Each number is 128 + 32 x the weight over its row's rms, rounded and kept within 0 to 255. Layers, rows and columns count from 0. The size above them is the row's rms in percent of the matrix's.

# layer 17 MLP up, 512x128, rms 0.0425, rows 195-221, columns 0-127
size [  5 226   5   4 203 203   6 186   5   6 201   5   5   4   5   5   5   5 221 205   5   5   4 122 222   5   5]
[[119 151 109 120  89  81 126 120  73  11  94  93 179 111 114 114  75 111 172  81  91  78  13 139 141 123 100  63 124 102 107 129  92 103 120 119 126 118  97 157 103 123 110 144 132 115 116 139 110  73  91 127 132  98  90  76 168  85 124 112 142 124  71 165  87 149 100  98  89  76 151 147 140 141  74 100 144 119  79 130 156 132 100 122  91 139 142 112 100 115 140 113 102  96 124  91 101 124 113 128 105  76  87 133 152 112 134 118 118 152 119 105 137 138  86 115 131 143  70  46  90 107 127 119 110  98 121  88]
 [ 98 149 117 107 175 154  87 114 181 109 106 117  92 109 111 129 161 124 132 141 137 118 111 167 172 100 135 143 107 110 123 127 146 212 129 158 155 122 147 129 118 112 135 110  92 176 108 119 110 161  86 128 115 108 132 169 128 131  97 149 140 167 145 184 129 171 149 105 158 130  64 128 130 132 170  77 104 111 108 148 165 161 193 202 132 168  58 170 113 148  92 119 110 209 121  93  86  48 119 116 150 128 165 173  61 153  89 136 199 128 131 129  87  50  87  72 112 150 143 105 117 135 121 157 127 108 134  86]
 [ 84 140 124 129 133  84 131 146 169  88  95 103 139 109  80 132 129 121  95 149 118 135 102 177 106 133 113  92 204  84 147 184  90 156 131 103 127 107  88 143 119 111 153 148 190 118 185 138 133  62  88 162 106 171 163 170 128  97  91 115 110 117 141 158 123 155 165 116 121 133 178 123 144 134  99 148 200 107 170 151 168 115 129 168 118 135 161 183 144 100 126  98 147 130 124 137 164 140 196  91 113 118 121 161 144 164 199 106 105 164 141 115 154 176  68 135 161 111  67 177 162 202 112 178 117 109  74  97]
 [188 100 137 137 105 144 109 141 140 157 168 177 180 135 179 166 168 113 143 141 182 139  83 119 153 131 136 156 138 175 101 122 190 128 140 101 153 106 143 147 161 138  83 112  91 150 155  94 169 136 124 194 135 133 104 105 124 152 144 140  87 142 160 137 154 159  56 176 107 132 146 106 107 167 155 109  27 179 125 140 101  91 100 127 196  89 127 156 174  96  68 176 166 168 129 148  80 126 116 115 153 150 139  95 140 150  88 183  99 102 162 116 131 146 165 127 168 155 143 120 128 197 123 107  88 118 146 186]
 [101 112  88 129 184 118 173 151 131 130 100 115 137 115  91 141 142 129 149 111  60 108 188 154 135  57 144 180 112 125 171  88  82 122 163 109 112 108  95 171 108 135 158 124 177 160  96 105 150 132  83 120  88 190  72 103 139 159 111 163 105 107 184 146 184 104 120 102 143 144 100  77 130 164 141 152 120 108 131 104 164 136 151 130  52 108 103 139 108  89 130 150 110 107 165 145 127  84 104 133 146 118 161 111 166 154 143 169  55 178 122 106  60 115 199  52 112 124 109 115 133 133 133 125 115  83 114 196]
 [199 157 178 184 113 133 114 125 148 169 136  80 115 132 132  77 106  87  94 157 124 148  50 161 142 180 178 120  88  86 146  83 144 115 132 127 135 102 142 138 108 100 124 133 111  93 159  94  92 135 146  57 110 134 103 151 123 146  92 188  95 124 105 142 130 137 173 108  95 138 147 141 125 130 168 148 123  62 127 186 105  93 191 161  61  83  99 155  97 208 183 123  98 191 109 145 117  99 112 152 127 166 149 125 161 132 111 192 109 124  87 162 100  79 125  98 131 142 151 103 167 141  87 137 108 133 149 134]
 [ 84 149  95 139 134  88 153 105  85  68 120 106 251 135 113 147 141 116 144  98  88  65  48 141 151 116 138  95 158 143 121 177 114  94 146  95 107 156 119 109 108  98 110 163 100 102 109 111 161  76 117 163 124 144  60  92 159 144 105 125 120 133 139 150 125 135 119 138 102 100 137 183 139 167  98 114 160 135 102 154 147 154  78 129 140  89 158  81 119 103  56  87 141  70 118 130  93 131  78 114  96  48 115 150 140 139 113 132 122 167 147 114  95 124 110 103 134 135 132  52  50 109 160 113 119 120 127 112]
 [162 104 128  98 115 160 120 203 148 213 139 201 155 140 116 124 114 133  92  91 117 107 157 120 124 115 136  94 135 127 165 159 142 124 154 137 106 152 147 178 184  85 116  93 119 142 167 128  58  85 109 137  77 134  82 131 106 118  97 107 143 131 112  83 132 114 155 120 157 191 105  96 162 127 122 100 144 127  78 130 120 142 123  96 136 169  54 149  89  72 105 143 109  99 161 158 120 141 145 113  91 140 142 169  97 141 152 183 150 167  84 151  81  77 103  44 149 141 142 125  68 130 137 180 121 101 150  50]
 [156 139 159 125 103 170 128 146 162 132 192 159 178 133 161 168 142 107 134 138 150  87  85 151 177 167 111 141 124 173 108 140 179 136 146 111 109 139 135 181 164 187 150 115 145 126 184 111 151  99 139 203 104 157  89 112 165 184 181 137 106 153 144 172 181 167 123 165 116 124 155 109 119 163 104 148  94 157 132  89 114 169 146 136 176 135 127 174 137 166 120 174 179 168 151 153 155 176 146 190 207 141 152 116 133 173 124 183 155 146 167 161 123 199 114 160 133 183 124 117 156 155 118 151 149 127 170 150]
 [103 134 142 189 146  76 148 134 149 118 164 156 131 122 106 172 159 144 106 147 130  75 113 133  99 136 137 124 150 173 126 193 136 128 121 118 101 123 161 123 112  99 188 188  84 127 148 111 152  84  97 189  69 165  34 137 130 171 146 151  93 149 135 128 163 144 128  95  78 105 123 178 107 152 104 118 169 134 104 112 122 182 109 110 163  68 185 140 121 100  97 123  98  83 123 104 130 129 147 167 126  42 192 138 147 147  87 166 160 201 100 149  53 154 167 104 132 131 136 126 141 112 167 134 130 167 127 138]
 [100  65  86 116  59 116 156 113 166 156 142  24 139 123 150 122 139  94 186  91 128  92 140 129  81 154 144 115 104 177 160 196 152 137 140  98 152 168 104 181  54 170 127 101  90  99 171  77 114 138  60 142 146 155 102 135  86 155  89 112 140 117 154  81 116 168 148 128  84 146  87 143 123 151 134  85 161 120 157  82 105 157 131 109 123 140  98 171 118 104 134 107  85 157 163 106 121 140 116 123 147 147  63 149 194 141 134 176 163 146 111 155 114 160 107  97 169 125 118 173 103 127 143 133 153 137 163  88]
 [153 117  67 111 106 147 194 118 161 145 154 115 207 110 139 120 169 109 150 151 134 159 111 161 154  70 147 117 197 132 129 108 149 136 165 163 157 189 100 142 107 114  59 110 127  71 114 121 151 156 160 147 218 114 153  35 151 128  82 134 124 118 160  95  95 152 136 167 204 139 124 152 141 123 172 153 142 146 129 166  99 117  94 188 185 127 102 173 154 144 125 139 145 158 136 179 157 119  75  97 124 161  79 103 161 152 138  94 109 101 115 124 165 130 116 164 159 127 157 147  86 109 107 133 143 110 147 164]
 [ 75 168  63 108 140 153  98  77  88 168 133 123 119 104  86 109 197 118  84 151 129  90  94 106 107   1 115 137 137 159 127  89 123 109 100 133 129 170 143 150 116 140  29  93  96  98 115  84 118 154 145 103 157 103 142 106 120 172  77 116 119  84 131  89  92 119 140 127 103 111  78 123 165 112 118 150 135 141 141 130  84 108  91 120 173 134  88  93 117 161  93 107 108  99 134 122 139 106  56 118 152 123 120 130 166 102  81  75 105 132 102 100 145  82  95 122 139 112 167  93  93 123  87 115 130  89 180 154]
 [ 84 110 123  85 129 124  84 100  96  58  87 113 146  96  87 135 142 103 115 119  96  93  86 103 133 106  63  93 141  78  79 136 102 183 116  90  97 127  56 200 127 135 103 126 167 112 103 114 123 104 116 119 111 104  98  96 125 149  97 104 135  69 119 104 123 143 105 112 129 136 171 134 136 105  89 118 163 124 131  94 139 138 142 119  63 131  87 149 131 138 165 118 105 158  74 101 112 111 115 115 104  67  53 134 149 135 128  92  69 150 125 103 184 165  84 119 171 131  80 138 125 142  63  90 114  31 123  80]
 [ 59 168  65 105 152 132 132 102 100 139 114 111 141 152  55 128 201 144 121 129 110 106 181  84 108  17 113 130 129 143 111 118 127 111 125 119  89 192 122 105 131 100  52 128  94  82 113  95 126 113 160  93 148 114 106  96 152 165  80  95 129  94 144  81 117 116 183 136 133  94  97 161 152  68 115 125 145 118 159 130 107 137 129 131  78  99  98  97 121 144 108  85 111 120  79 116 118 107  61 142 125  72  96 129 133 103  78  97 115 140 113  92 113 104  97 119 136 133 172 119  84  82  73  94 143  94 176 159]
 [ 96 135 111 133  88  95  98 105 115  59  70 109 153  99 127 146  99 106 149 136 105  83  96  96 106 130  84  65 103 115  86 133  97 101 126  92 112  81  99 106  80  78 137 145 156 118 120 112 139  74  62 141  49 144 115 129 117  85  95  92 112  97  92 149 143 120  62  72 117 112 151 120  95 132  98  84 106 145  78 135 170 130 109 105  81 106 147 150 129  58  79 115 104 106 123  96  86  93 146 124  66  73  96 140 121 152 109 114 140 129 140 128  90 146  89 117 110  80  90  82 111  94 126 108 119 114  49  81]
 [129 144 168 166 123 134 154 125 181  94 154 138 149 143  84 205 117 162 172 154  85 109 155 138 135  94 197 117 167 171 140 126 143 123 169 129 138 116 174 102 124  91 183 155 116 126 135 132 153  62 144 169  86 150  93 232 152 132 127 122 151 157  84  95 189  74 153 165 127  86 119 187 115 160 125 142 137 134 140  82 113 131 154  97 122 117 118 153  83 141 154 123 102 171 132 137  96 125  97 175 127  62 159 131 158 149 114 127 151 220 119 149  96 155 133  95 126 117 155  85 106  97 179 117 174 136  99  95]
 [169 162 113 138 128 134 108  79  99 105 121 113 148  87  67 109 121 177 162 146  93 120  95 154 157 101  99 101 154 133 145  71 169 154 143 159 132 143 166  79 122 136 142 126 168 124 195  89 120 141 128  93 118  46 177 217 144 118 148  76 148 121 133 185 126  76 106 183 126 117 160 167 106 123  97 139 153 112 197 113 100 132 139 108  78 163  95 134 119 144  78 118 169 173 129 128 113 203  71 196 116 145 130 160  97 120 108  99  86 136 144 171 105 113 117 107 121 109 131  67 114 145 127 130 138  64 159 117]
 [139 118 122  66 170  97 113 104 180 143 131 109  94 128  85  99 159 126  70 152 142 132 154 129 134  82 150 199 127 190 160 106 100 104 161 207 177 125 136 131 140 143 136 127 111 183 108 121 134 110 120  88 116 117  51 152 130 134 195  99 133 125  84 144 137 144 136 112 121 178  95 129 182  99 118 180  87 132 113 166  94 122 159 101 155 129 157 153  79 118  84 173 132 132 154 103  60 170 157 137 125 134 148 122 165 184 131 128  57  67 146  97 136  82 122  90 109 130 170 185  85 127 144 171 161 112 111  88]
 [198 165 153  76 143 164 127 122 146 133 118 167 115  41 157  84 150 143 145 116  72 115 197 124 122 116  90 152  85  87 136  87 130  76 104 168 160 148 113 192 140 169 137  85 105  99 128 102  85  90 108 117 165 164 148 110  89 139 110 151 165  93 104 136 151 116 115 113 142 130 117 201 109 110 174 162 121 177  75  87 121 157 167  98 128  89 157 197  96 136  94 137 141 148 127 173 102 112 127 180 140 169 146  97  65 125 147  89 131 121 128  86 166  80  88  79 181 172 140 136 145 118 132 130 139 130 153 140]
 [152 149 146  80 102 153  70  56  87 124 154 116 234 120  72  98 131 169 170 136 115  94 142  96 172 164  52 102  83 125 109  73 151 148 121 175 133 158 149 129 141 173 138 137 176 116 139  97 128 160 148 116 136  80 174 155 136 153 212  58 131  91 108 145  73 138  85 149 146 111 143 119 158 121 111  82 129  85 179 118 147 157 139 116  93 144 115 126 110 128 115 153 179 156 120 128 107 162  65 147 153 150  87 154 102 141 165 114 103 146 147 184 138 103 101 126  93 115 138 127 145 178 121 141 109  93 123  96]
 [143  85  73 124 137 128 126  76 105  56  77 108  93 110 107 114 108  74 134 113 127  84 120 126 128 103  33  85 131 108  89 137 138 124 123 129 137 118 102 143 159 108 112 112  86 115  73  78 105 114 159 130 130 108  94  77  92 167 127  41  96 114  88  75  96 123 100 111  99 102 158 115 129 102 119 146 125 140 186 106 134 124 102 140  82 113 109 162 119 123 140 142 125 103  44 105 136  90 104 117 104  71 121  68  93 139  87  85 110  96  81 172 161 124 108 106 149 158  67 118 118  69 104 133 144  80 169  84]
 [158 121 198 130 129 132  98 144 127 112 110  79 101 179 195 134 121 119 115 141 163 170 131  91  81 104 103  85  74 122 120  67  88 108 121 119 155  96  78 157 107 108  68 140 151 118 107 158 111 103 108  86 145 150 156  89 124  74 108 108 111 106  59 104 138 136 127  89 124  97  85  64 105  55 176 101 134 160  85 141 164 112 156 140  65 149 137 115 124 100 106 163  65 122 105 153  77  32 169 115 121 141 122 162 123  78 130 102 105  99  96 108 155  92 110 146 138  74 108 146  85 132 122 120 143 124  92 111]
 [150 115 122  78  93  84 116  76 186 200 133 159 189  85  84 124 114 147 122 155  83 137  98 165 123  79 145 134 115  75 110  88 133 172 128 162 171 157  74 151 142 108 131 107 136 143  66 191 115 183 132 103 116 102 124 147 116 159  84 111 142  84  86 125 100  94  59 166  95 119 142 116 159 149 180 119 134 124 119 100 111 129 127  88  54 119 100  87 133 124 160 139 137 145 156 147 126 148 144 153 179  64 150 141 103 176 106 105 183 151 124 138 157  83  63 116  94  98 121 121  92 114 167 135 139 105 158  75]
 [114  94 111 103  86 109 112 135  94 164  94 130  95 103 117 201 166 125  88 118 152 126  68 169  79 107 164 163 124 118 175 142 164 112 123 141 101  46  78 113 112 151 140  73  87 184  88 199 105 143 122 115 127 115 176 129 110 127 126 173 161 150 172  63 137 121 155 124 134 121  96 107 173 185 106 129 151 179  98 157 112 113 177 217 148 143 138 137  87 147 118 179 111 162 134 141 142 116 171 188 116 102 120 167 148 153 124  83 113 156 131 131  72 100 112 148 116 190 123 135 117 107 148 112  69 131 102 154]
 [226  95 163 118 121 125 132  97 134 158 139  85  68 140 165  93  59 121 201  93 126 184 112 121 112 143  98  92 106  81 132 109  91 110 133 177 161 114 133 129 148 133  93 113 143 138 142 158 129 184 121  82 153  54 170 100 111  57 166 108 118 115  87 171 115 132 102 156 165  90 177  60 134 144 160 137 131 109 139  85 110 125 129 127 139 196 121 106 127 128 161 182 149 173 124 171  94 131 162 164 115 213 135 146 115  69 153 129 113  70 103 102 150 113 129 133 119 143 111 157 116 130 131 128 105 116 149  99]
 [145 132 112 150  81 100 111 115 125 112 137 128 132 106 163 168  70 117 130 104 127 107 132  81 115 163 105 135 118 146 100 127 166  96 103 116  90 162 160  58  98  95 145 124  75 133 108 107 126 116 140 151  98 116  41  84 115 129 162 121  99 132  58 135 173  90  60 154 122  96 129 120 109 147 106  73  63 159 115  99  93 130 111  51 131 129 133 103  98 105 126 112  94 127 124 105  81 110  70 174 110 111 161 126 132  85  84 158 152 145 130 139  74 108 136 125  80 139 134  67  77  79 192  73 118 129  71  63]]
# layer 17 MLP down (transposed), 512x128, rms 0.0396, rows 195-221, columns 0-127
size [  5 235   4   4 196 202   5 170   5   6 203   5   5   4   5   5   4   5 234 199   5   5   5 102 239   5   5]
[[131 149 149 153 146 166 155 114 128 150 156 102   0  97  97 149 133 133 118 100  95 126 170 108 119 101 216 102 197 159 101 137 146 125  94  81 170 150  85  98 155 142 143 152 140 151 116 128 119  92  99 123 137 146 121 154 144 134  72 156 111 151 146  90 138 112 178 134 121 167  99 114 165  96 122 134 134 116 147  83 120 138 108 165 103 146 152  85 157 121 123 189 120  37 145 140 102 167 144 183 161  78 102 161 122  83 120 122 188 119  99 123 121 148 120  95 163  90  81 157 157 157 111 131 142 124 168 108]
 [149 156 122 175 107 138 149 135 138 118  91  99 125 102 181  93 126  99 132 139  67  90 134 121 108 123  82 109 182 115 115 189 109 137  60  87 167 150 136  75 102 186  78  92 184 138  69 124 148 188 142 163 133 129 123  78  80 136 120 125 140 143 142 211  95 166 150 170 167 116 145 133 104 192 215 167  94 139 113 160 139 110 110 132 123 119 114 110 120  83  75 147 142 128 129  75 116 117 100 172 188 152  90 134 113 127 125 119  92  81 139 163 132 104 102 105  93 150 131 149  78 177 120 138 124 132 187 145]
 [147 122 171 193 136 201 104 126  79 100 154 117  83 124 165 170 176 184 116 137 133 150 182 101 118 122 181 143 150 129 150 126 173 146 133 124 133 159 196  72 174  66 121 145 116 152 161 165 113 159 162  97  97 146 132 103 142 152 125  87 120 203 126 166 160  90 178 146 116 167 157 137 188 150  77 141 139 119 169 127 107 108 159 135 119 130 105 111  94 156 173 180 116 141 136 152 139 138 113 168 151 117 141 141  87  78  75 144 104  73 107 141 146 178 112 100 181  83 100 183 150 119 140 141 133 175 124 182]
 [113 125 136 122  59 148 122 181 131  97 126 149  96  85 125 124  37  98 108 143 109  90 121 130 114 113  76 220 131 150  92  97  91 128 201 115 162  79 122 152 118 179 118  81 112 120 173 174 111 129 161 150 167 111  94 144 131 168 152 120 144  99 111 133  72  80 128 178 112 118  69 213  90  75 100 138 131 195  75 126 148 114 115 165 146 141 188 142 105 213 136 142 119 102 143 116 112 136 166 119 151 129 126 120 134 194 140 145 146 116 120 122 139 133 123 169 120 120  65 118 123 139 144 149 116 109 123  99]
 [104 133 161 114 127 146 133 101 105 103 111 136  82 165  90  53  76 126 135  98 121 147 126  90 127 122  92 139 107 136 158  73 116 163 167  96 149 134  47  79 213  89 149 138 178  86 148 167 181 162 181 165 153 122 122 177 130 129 116 217 124 156 106 134 187 115 118 118 136  89 116 144 149  62  84  48 178 175 127 122  60 118  72 133 113 167 115 110  83 137 156 120 156 122 149 133 146 165 128  82 102 155 107 190 106 144 148 135 122 100 130 140 136 147 121 151 128  89 108 156 103 104 132 146 143 131 132 136]
 [ 50  89  83 111 104 173  95 104 161  96 149 137 115 155 158 169 191 145 161 148 141 119 186 152  68 112 106  87 157  73 128 172 182 117  86 155  94 130 107 130  81 184 144 145  93 147 112 103 135 123 116 116 140 136 141 110 174 100 171 154 137 123 127 115 122 146 106 167 138 109 150 156 136 161 167 139 105 111  36  77 128 145  88 158 153 124 152 114 175  68 169  87 118 164 171 100 108 165  96  98 161 102 148  69 120 117 143  50 172 128  79 153 130 123 102 134 198  90 160 125 154 115 138 138 145 122 130 149]
 [158 108 146 143  63 183  88 139 154 117 159 128   0  97 130 132  61 158  62 150 133 149 140 100 133 115 120 102 124  78  84 118 125 142 140  75 137 126 128  73 184 138 169 164 132 166 100 153 109 120 156 101 132 111 147 119 102 140 123 134 124 175 106 114 111 118 125 154 147 160  79 116 167  99 123 143 140 103 102 133 128 131 125 132  75 138 157  99 114 153 120 156 146  62 171 158  96 140 143 142 176 136 120 109 125  90  93 116 143  60 105 125 132 156 145 165 158 105 109 130 138 162  90 157  80 116 214 116]
 [ 89 109 157  68 179 103 128 181 116 104 204 132 200 120  96 199 114 128 167 166 128 154 171 111 119  93  80 113 159 150  54  87 135  98  93  83 105 198 171 136 122 180 151  86 150 124 105 120 126 121  93 134 162  90  87 111 146 181 134 116 160 111 118 175 134 115 117 104  68  70 116 128 145 179 125 145 122 151 102 124 116 134 123 113  84 103 145 148 136  81 133 159 144 126  88 110 170  44 161  80 103 142 149  93 162 147 107 102 147 112 141 123 160 147 151 118 161 148 140 119 138  90 180 190 106 127 125 123]
 [133  93 171 143  99 114 156 170 134  87  76 105  90  84 155 126  82 157 120  58 102 137 127 122 136 106 158 201 160 154 141 123 129 131 140  86 198  51 167 131 119 178 131 153  93 139 140 119 129 137 104 104 164  99 124 122 114 145 133 115 177 118  63 129  78  86 141 123 128 176 122 188 117  82 111 170 168 142 133  80  93  44  90 136 102 170 173 131 154 141 109 189 117 139 124 145  85 125 149 108 139 148 141 133  96  91 114 164 169 142  70 125 110 118 173 173 156  77 121 124 163 110 121 198 117 105  90 106]
 [136  70 127 113  49 184 121 103 101  94 148 113  86  92 161 131  86 164 126 136 132 115 136  79 114 136  66 130 134  66  98  83 111 131 157 112 145 134 125  59 180 139 105 140 103 115 144  99 119 152 144 104 120  99 143 109  94 147  79  86 132 122  88  82  92 121 131 162 115 123 110  90 167  89 106 130 125 121  97 142 139  87  70 115  40 120 180 132  97 128 102 156 125 150 151 184  49  94 123 108 172 136  64 118 112 133  85 130  93  63  96 126 158 164 140 152 133 103  87 135 109 176  66 138  83 118 145  91]
 [ 99 237 125  96 157 129 139 135 123 134 131 168  94 122 128 102  99 149  97 138 168 136 122  97 144  79 148 129 182 123 142  82  83 128 142  97 153 159 106 137 149  77 154 100 108  88  89 158 126 136 207  64 101 136 127 110 119 116 124 153 135  62 117 115 164 118 100  68  86  96 169 129  96  67 163  99  91 158 165 150 157 191 182  96  83 127 147 134 157 136 142 168 151  70 131 146 131  97 117 166 191 159 134 116 127  52 129  93  73 115 133 127 127 135 132 160 135 157 137 128 194 177 100 110 137 125 108 101]
 [147 154 121 112 158 105 102 113 110 120  70 140 124 172 100  99 102 103 136 177 153 151 107 132 125 107 149 121 170 116  89 121 115 156 148 148  88  79 144 150  85 125 148 135 175 131 130 149 147  96 142 107 181 121  79 142 128 106 218 126 152 186 130 122  77  98  63 148 161 120  82 151  81 118 106 151 155 185 130 126  65 184 175 133 173 112 151 100  76 255 142 114 136 113 116 100 128 103 125 105  99 119 148 129 149 158 101 124 141 132 155 108 147  84  91  79  68 157 141 135 160  95 167 136  86 118 171 136]
 [168 118  82 100 155 104 186 177 152 179  99 158  94 161 128 127 101 164 141 122 125 178 171 131 109 189 101 116 142  85 149 158 127 135 206 201 110 100 122 163 152 161 149 159 170 116 100 125 150 114 187 146 160 121 124 136 127 101 180 132 117 167 164 145 138 130 102 125 155 160 109 147  80 147 158 152 168 171 124 123 158 164 159 148 172 159  68 147 132 156 154 110 161 153 106 145 143 147 138 101 135 174 185  91 169  98 152 171 173 149 175 151 163  73 135 119 125 152 205 121 150  74 199 105 109 123 149 113]
 [111 142 118 126 140 116 132 195  77 147 102 123   0 127 148  85 126 154  91  67 131 127 166 105  81 103 174 147 167 130  75 146 173 154 132 102 173 129 146  79 169 109 159 183 129 183 170 112 130 139 131 123 141 155 139 144 124 102 107 101 110 113 147 165 152 111 155 137 146 175 103 180 137 124  96 152 154 160 150 106 190  87 103 141 108 162  76 134 166 154 162 214 120 134 120 167  89 128 175 125 124 108 183 152  84 100 136 158  78 140 135 144  78 136 107  80 163 124 133 156 123 132 142 161 126 134 123 142]
 [131 150  69  66 170  88 113 154 133 170  93 122  28 131 141  81  90 160 125 103 130 138 148 110 107 180 122  68 103  88  97 143 125 147 149 142 113  83 164 122 132 122 147 182 156 130  41  79 144 117 163 122 133 115 156 152  73  73 167 131 109 142 141 161 148 137  89 154 163 161 115 116  98 126 109 129 173 148 126 101 167 154 122  99 112 157  45 121 103 138 127 130 140 159 109 148 114 109 145  56 129 133 193  71 153 128 138 135 121 106 167 147 126  66 129 111 109 147 180 163  88 102 191 129  86 131 153 104]
 [108 111 156 170  95 177 110 117  99  83 169 103  89 126  96 170 106 114 125  90 105 114 118 122  92  82 156 153 131 135  74 110 151 136  93  92 143 139 158  48 199 103 113  97  69 155 170 134 130 132 102 132 118 153 141 134 105 176 131 109 119 146 126  97 118 134 180 164 101 138 136 128 169 114  92 182 112 115 155 103 138  81 123 125  89 130 207 121 111 116 130 197 113 142 139 150 110 154 124 149 176  59 106 176  86  96 116 106  83  86  89 134  88 168 143 175 158 125  48 221 142 127  93 139 134 118 150 148]
 [182 154 133 140 117 176 174 119 184 110 153  93  96 119 129 137 117 134 138 122 169 118 102 151 140 186  95 128 121  94  99  74 159 123  76 110 142 147 204 119 158 137 151 160  83 184 148  91 165 133  86 145 162 143 148 149 106 123 107 110 132 148 143  98 122 144 164 144 101 158 131  66 199 136 104 164 115  88 159 133 101  91  93 135 106 172 184  96 115  60  91 166 158 109 127 170  85 123 159 113 179  83 117 157 164  86 131 125 137  82  92 134  97 122 122 224 103 155 157 168 119 186  98 171 151 116 169 128]
 [ 98 187 148 116 128  68 160 183 164 157 158  95 192 153 150 122 140  97 134 119 151 126  95 132 101 159  96 117  73 120 147 149 140 143  49  93 129 128 163 157 143 139  95 152 127 139 104 146 142  73 147 182  85 146 128  96 139 127 156 140 126 110 205 116 160 111 175  76 123 218 140 116 131 148 158 125 136 128 114 119 140 124 123 150 170 191 114 110 135  50 147 155 107  84  73  84 175 130 134 166 109 136 144 115  94  71 137 143 140 111 107 154 102  58 113 193  69 129 169 122 134 141 185 142 123 121 154 162]
 [111 120 115 153 128  91 164 150 156 112  78 161 108 125 162 188  83  83 117 148 135 170 130 119 137 106 146 129 158  87  88 204 146 139 116 137 136 134 145 145 115 142 146 146 177  95  92 161 136 147 147 143 145  76 124 130  91 112 129 119 134 167 130 105  56 157  96 101 130  96 149 112 143  84 147 183  85 178 115 122 105 142  86  95 134  87 138  98 140  85 131 185 149 169  76 131  69 145 122 152 160 193 106 162 210 140  24 115  85  77 154 160  96  61 147 137 126 129 160 120 121 157 133  80 161 153 107 143]
 [106 122  99  92 175  98 148 164 107 132 120 102 186 120 130  85 158  96 202 120 167  81 123  82 110  45  51 163 118 100 146 109 154 144 125 102  94 115 146 103 146  93 164 111 139 149 140 147 102 138 134 170 130 191 105  85  98  96  46  92 184 104 116 176 151 162  92 134 108 131 160 136 128 180 142 103 116 138 164 136 113 121 139  94 179 147 162 109  82  62 139 154 133 130 116 154 120 148 176 175 166 143 143 197 113 113 106 147 155 156 126 119 144  93 132 131 184 159 112 112  69  75 106 127 122 155  79 144]
 [ 58 148 142 165 162  72 225 193 111 106 148 123 110 148 141 136 111  84 133  77 100 175 130 149 107 128 150 145  86 142 146 182 146 148  47 100 126  99 110 136 107 116 123 131 149  90  96 130 158 116 109 169 121 160 148 149 160 103  93 177 140 116 184 173 129 114 142  78 126 207 149 165  87 153 164 128 147 132 131  88 143 117 111 126 149 160 105 115 186 116 138 160  88  94  68 104 199  99 157 137  83 162 152  97  79  45 146 114 109 134 113 122 111  88 161 161 131 110 154 143 130 146 167 127 146 139 148 134]
 [110 102 145 166 138 137 107 150  78  72  63 150  43  97 157 145 172 126 123 162 124 108 115 106 149 131 141 120 165 129  78 124 138 124 151  85 154  98 215  52 111 149 146 159 136  93 148  75 109 118 148 153 129 153 139 128 137 100 119  88 140  67 143 113  94  55  68 132 181 148 124 192 135  93 140 117 144 166 164 128 184 106 106 137  66 127  98  93 190 193 124 195  87 118 121 125 102 132 152 148 115 116 165 109 119 136 154 162  92 128 140  97  98 153 139  91 115 144 123  98 114 184  93 144 118  92 103 117]
 [123 158  93 152 164 133 167 109 120 103  96 111 124 136  61 123 164  98 163 132 109  77 134 107 136  77 173 120 143 144  88 140 116 117 104 174 139 106  83 123 127  84 114  88 182 145 121 133 117 114  82 136 108 150 124 183 147 103 109 154  67  99 148  78 121 131 126 215 123  69 149  99 102 110 117 157 120 154 218 103 145 137 144 148 156  83 162 153  91  75 115  40 138 137 110 105 151 162  87 101 150  41 126 123 148 162 173 101 168 143 152 153 115 143 106  99 142 135  85 192  86 140 106 102 161 127  81 133]
 [ 97 110 162 136 146 119 180 127 129  60  90 104  39 127 137  91 177 174 124  93 176 119 118 113 144 142 108  99 164 112 183 133 134 105  89 156 129 128 147 100 112 160  79 150 128 102 176  63 175 151  54 145 133 131 105 141 205  98 130 123 151 200 154 155 115 180 126 142 140 103 166 113 116 166  91 114  69 110 128 144 151 122 153 132 169 155 118 134 127 150 147 140 106 107 118  61 163 138 163  72  95 153 136 138 110 102 175 105  76 113  75 159 113 144 180 157 170 104 131 144 111 120 104 123  74 106 150 188]
 [103 150 114 162 133 153 156 141 115 146 170 164  64  75 128 148 125  98  97 158 131 132 105 140  95 144  97 173 184  91 181 123 173 126 107 133 133 114 166 196 160  80 161 158 104  78 116 127 140  89 132 134 168  63  80 105  95 114 125 107 138 104  97 170  80 111  58 124  79  91 143 107 134 124 107 141 146 156 148 136 136 149 174 124  82  95 103 182 169 121  87 128 106 131 121 166 101 153 117 147 130 200  91 161 234  96 151  84 127 182 149  93 104  65 107 138 151 155 136 111 140 140 154 122  96 124 142 163]
 [116 193 155 134 119  95 121 136 123 114 131 133 255 155  79 154 164  90 145 132 127 125 106 126 163 106 166 154  61 177 168 156 137 126  78 145 140 130 128 156  68 127  82 100 157 154 126 150 149  85 125 132 112 159 103 167 145 132 115 180 120  98 169 113 137 119 138 119 133 135 120 131  99 107 174 113 103 156 189 113  84 163 171 151 157 117 166 113 128 142 148  63  95  71 112  64 166 124 128 159 115  90 123 102 124 158 134 110 212 190 148 154 114 129 129 136 104 146 134  91 143  88 146 111 170 137  99 151]
 [144 120 131 108  67 164 147 114 175 103 150 135 179  88 124 149  75 158 134 131 127  90 108 123 144 192 106 176  37 113  84 113 130 136 138 160 133 100 109 151 122 149 144 123 103 172 161 106 175 117 109 115 140 122 167 108  90 168  68 130 170 110 146   0  83 155 162 141 113 142 104 101 133  83 166 109 111 121 113 127 134 113  93 100 113 130 189 155 168 102  77 124 140 116 125 130 133  88 163  91 155 107 103 131 163 121 116  96 149  89  98 143 135 130 189 214 111 149 113  92 136 161 103 132 138  93 172  82]]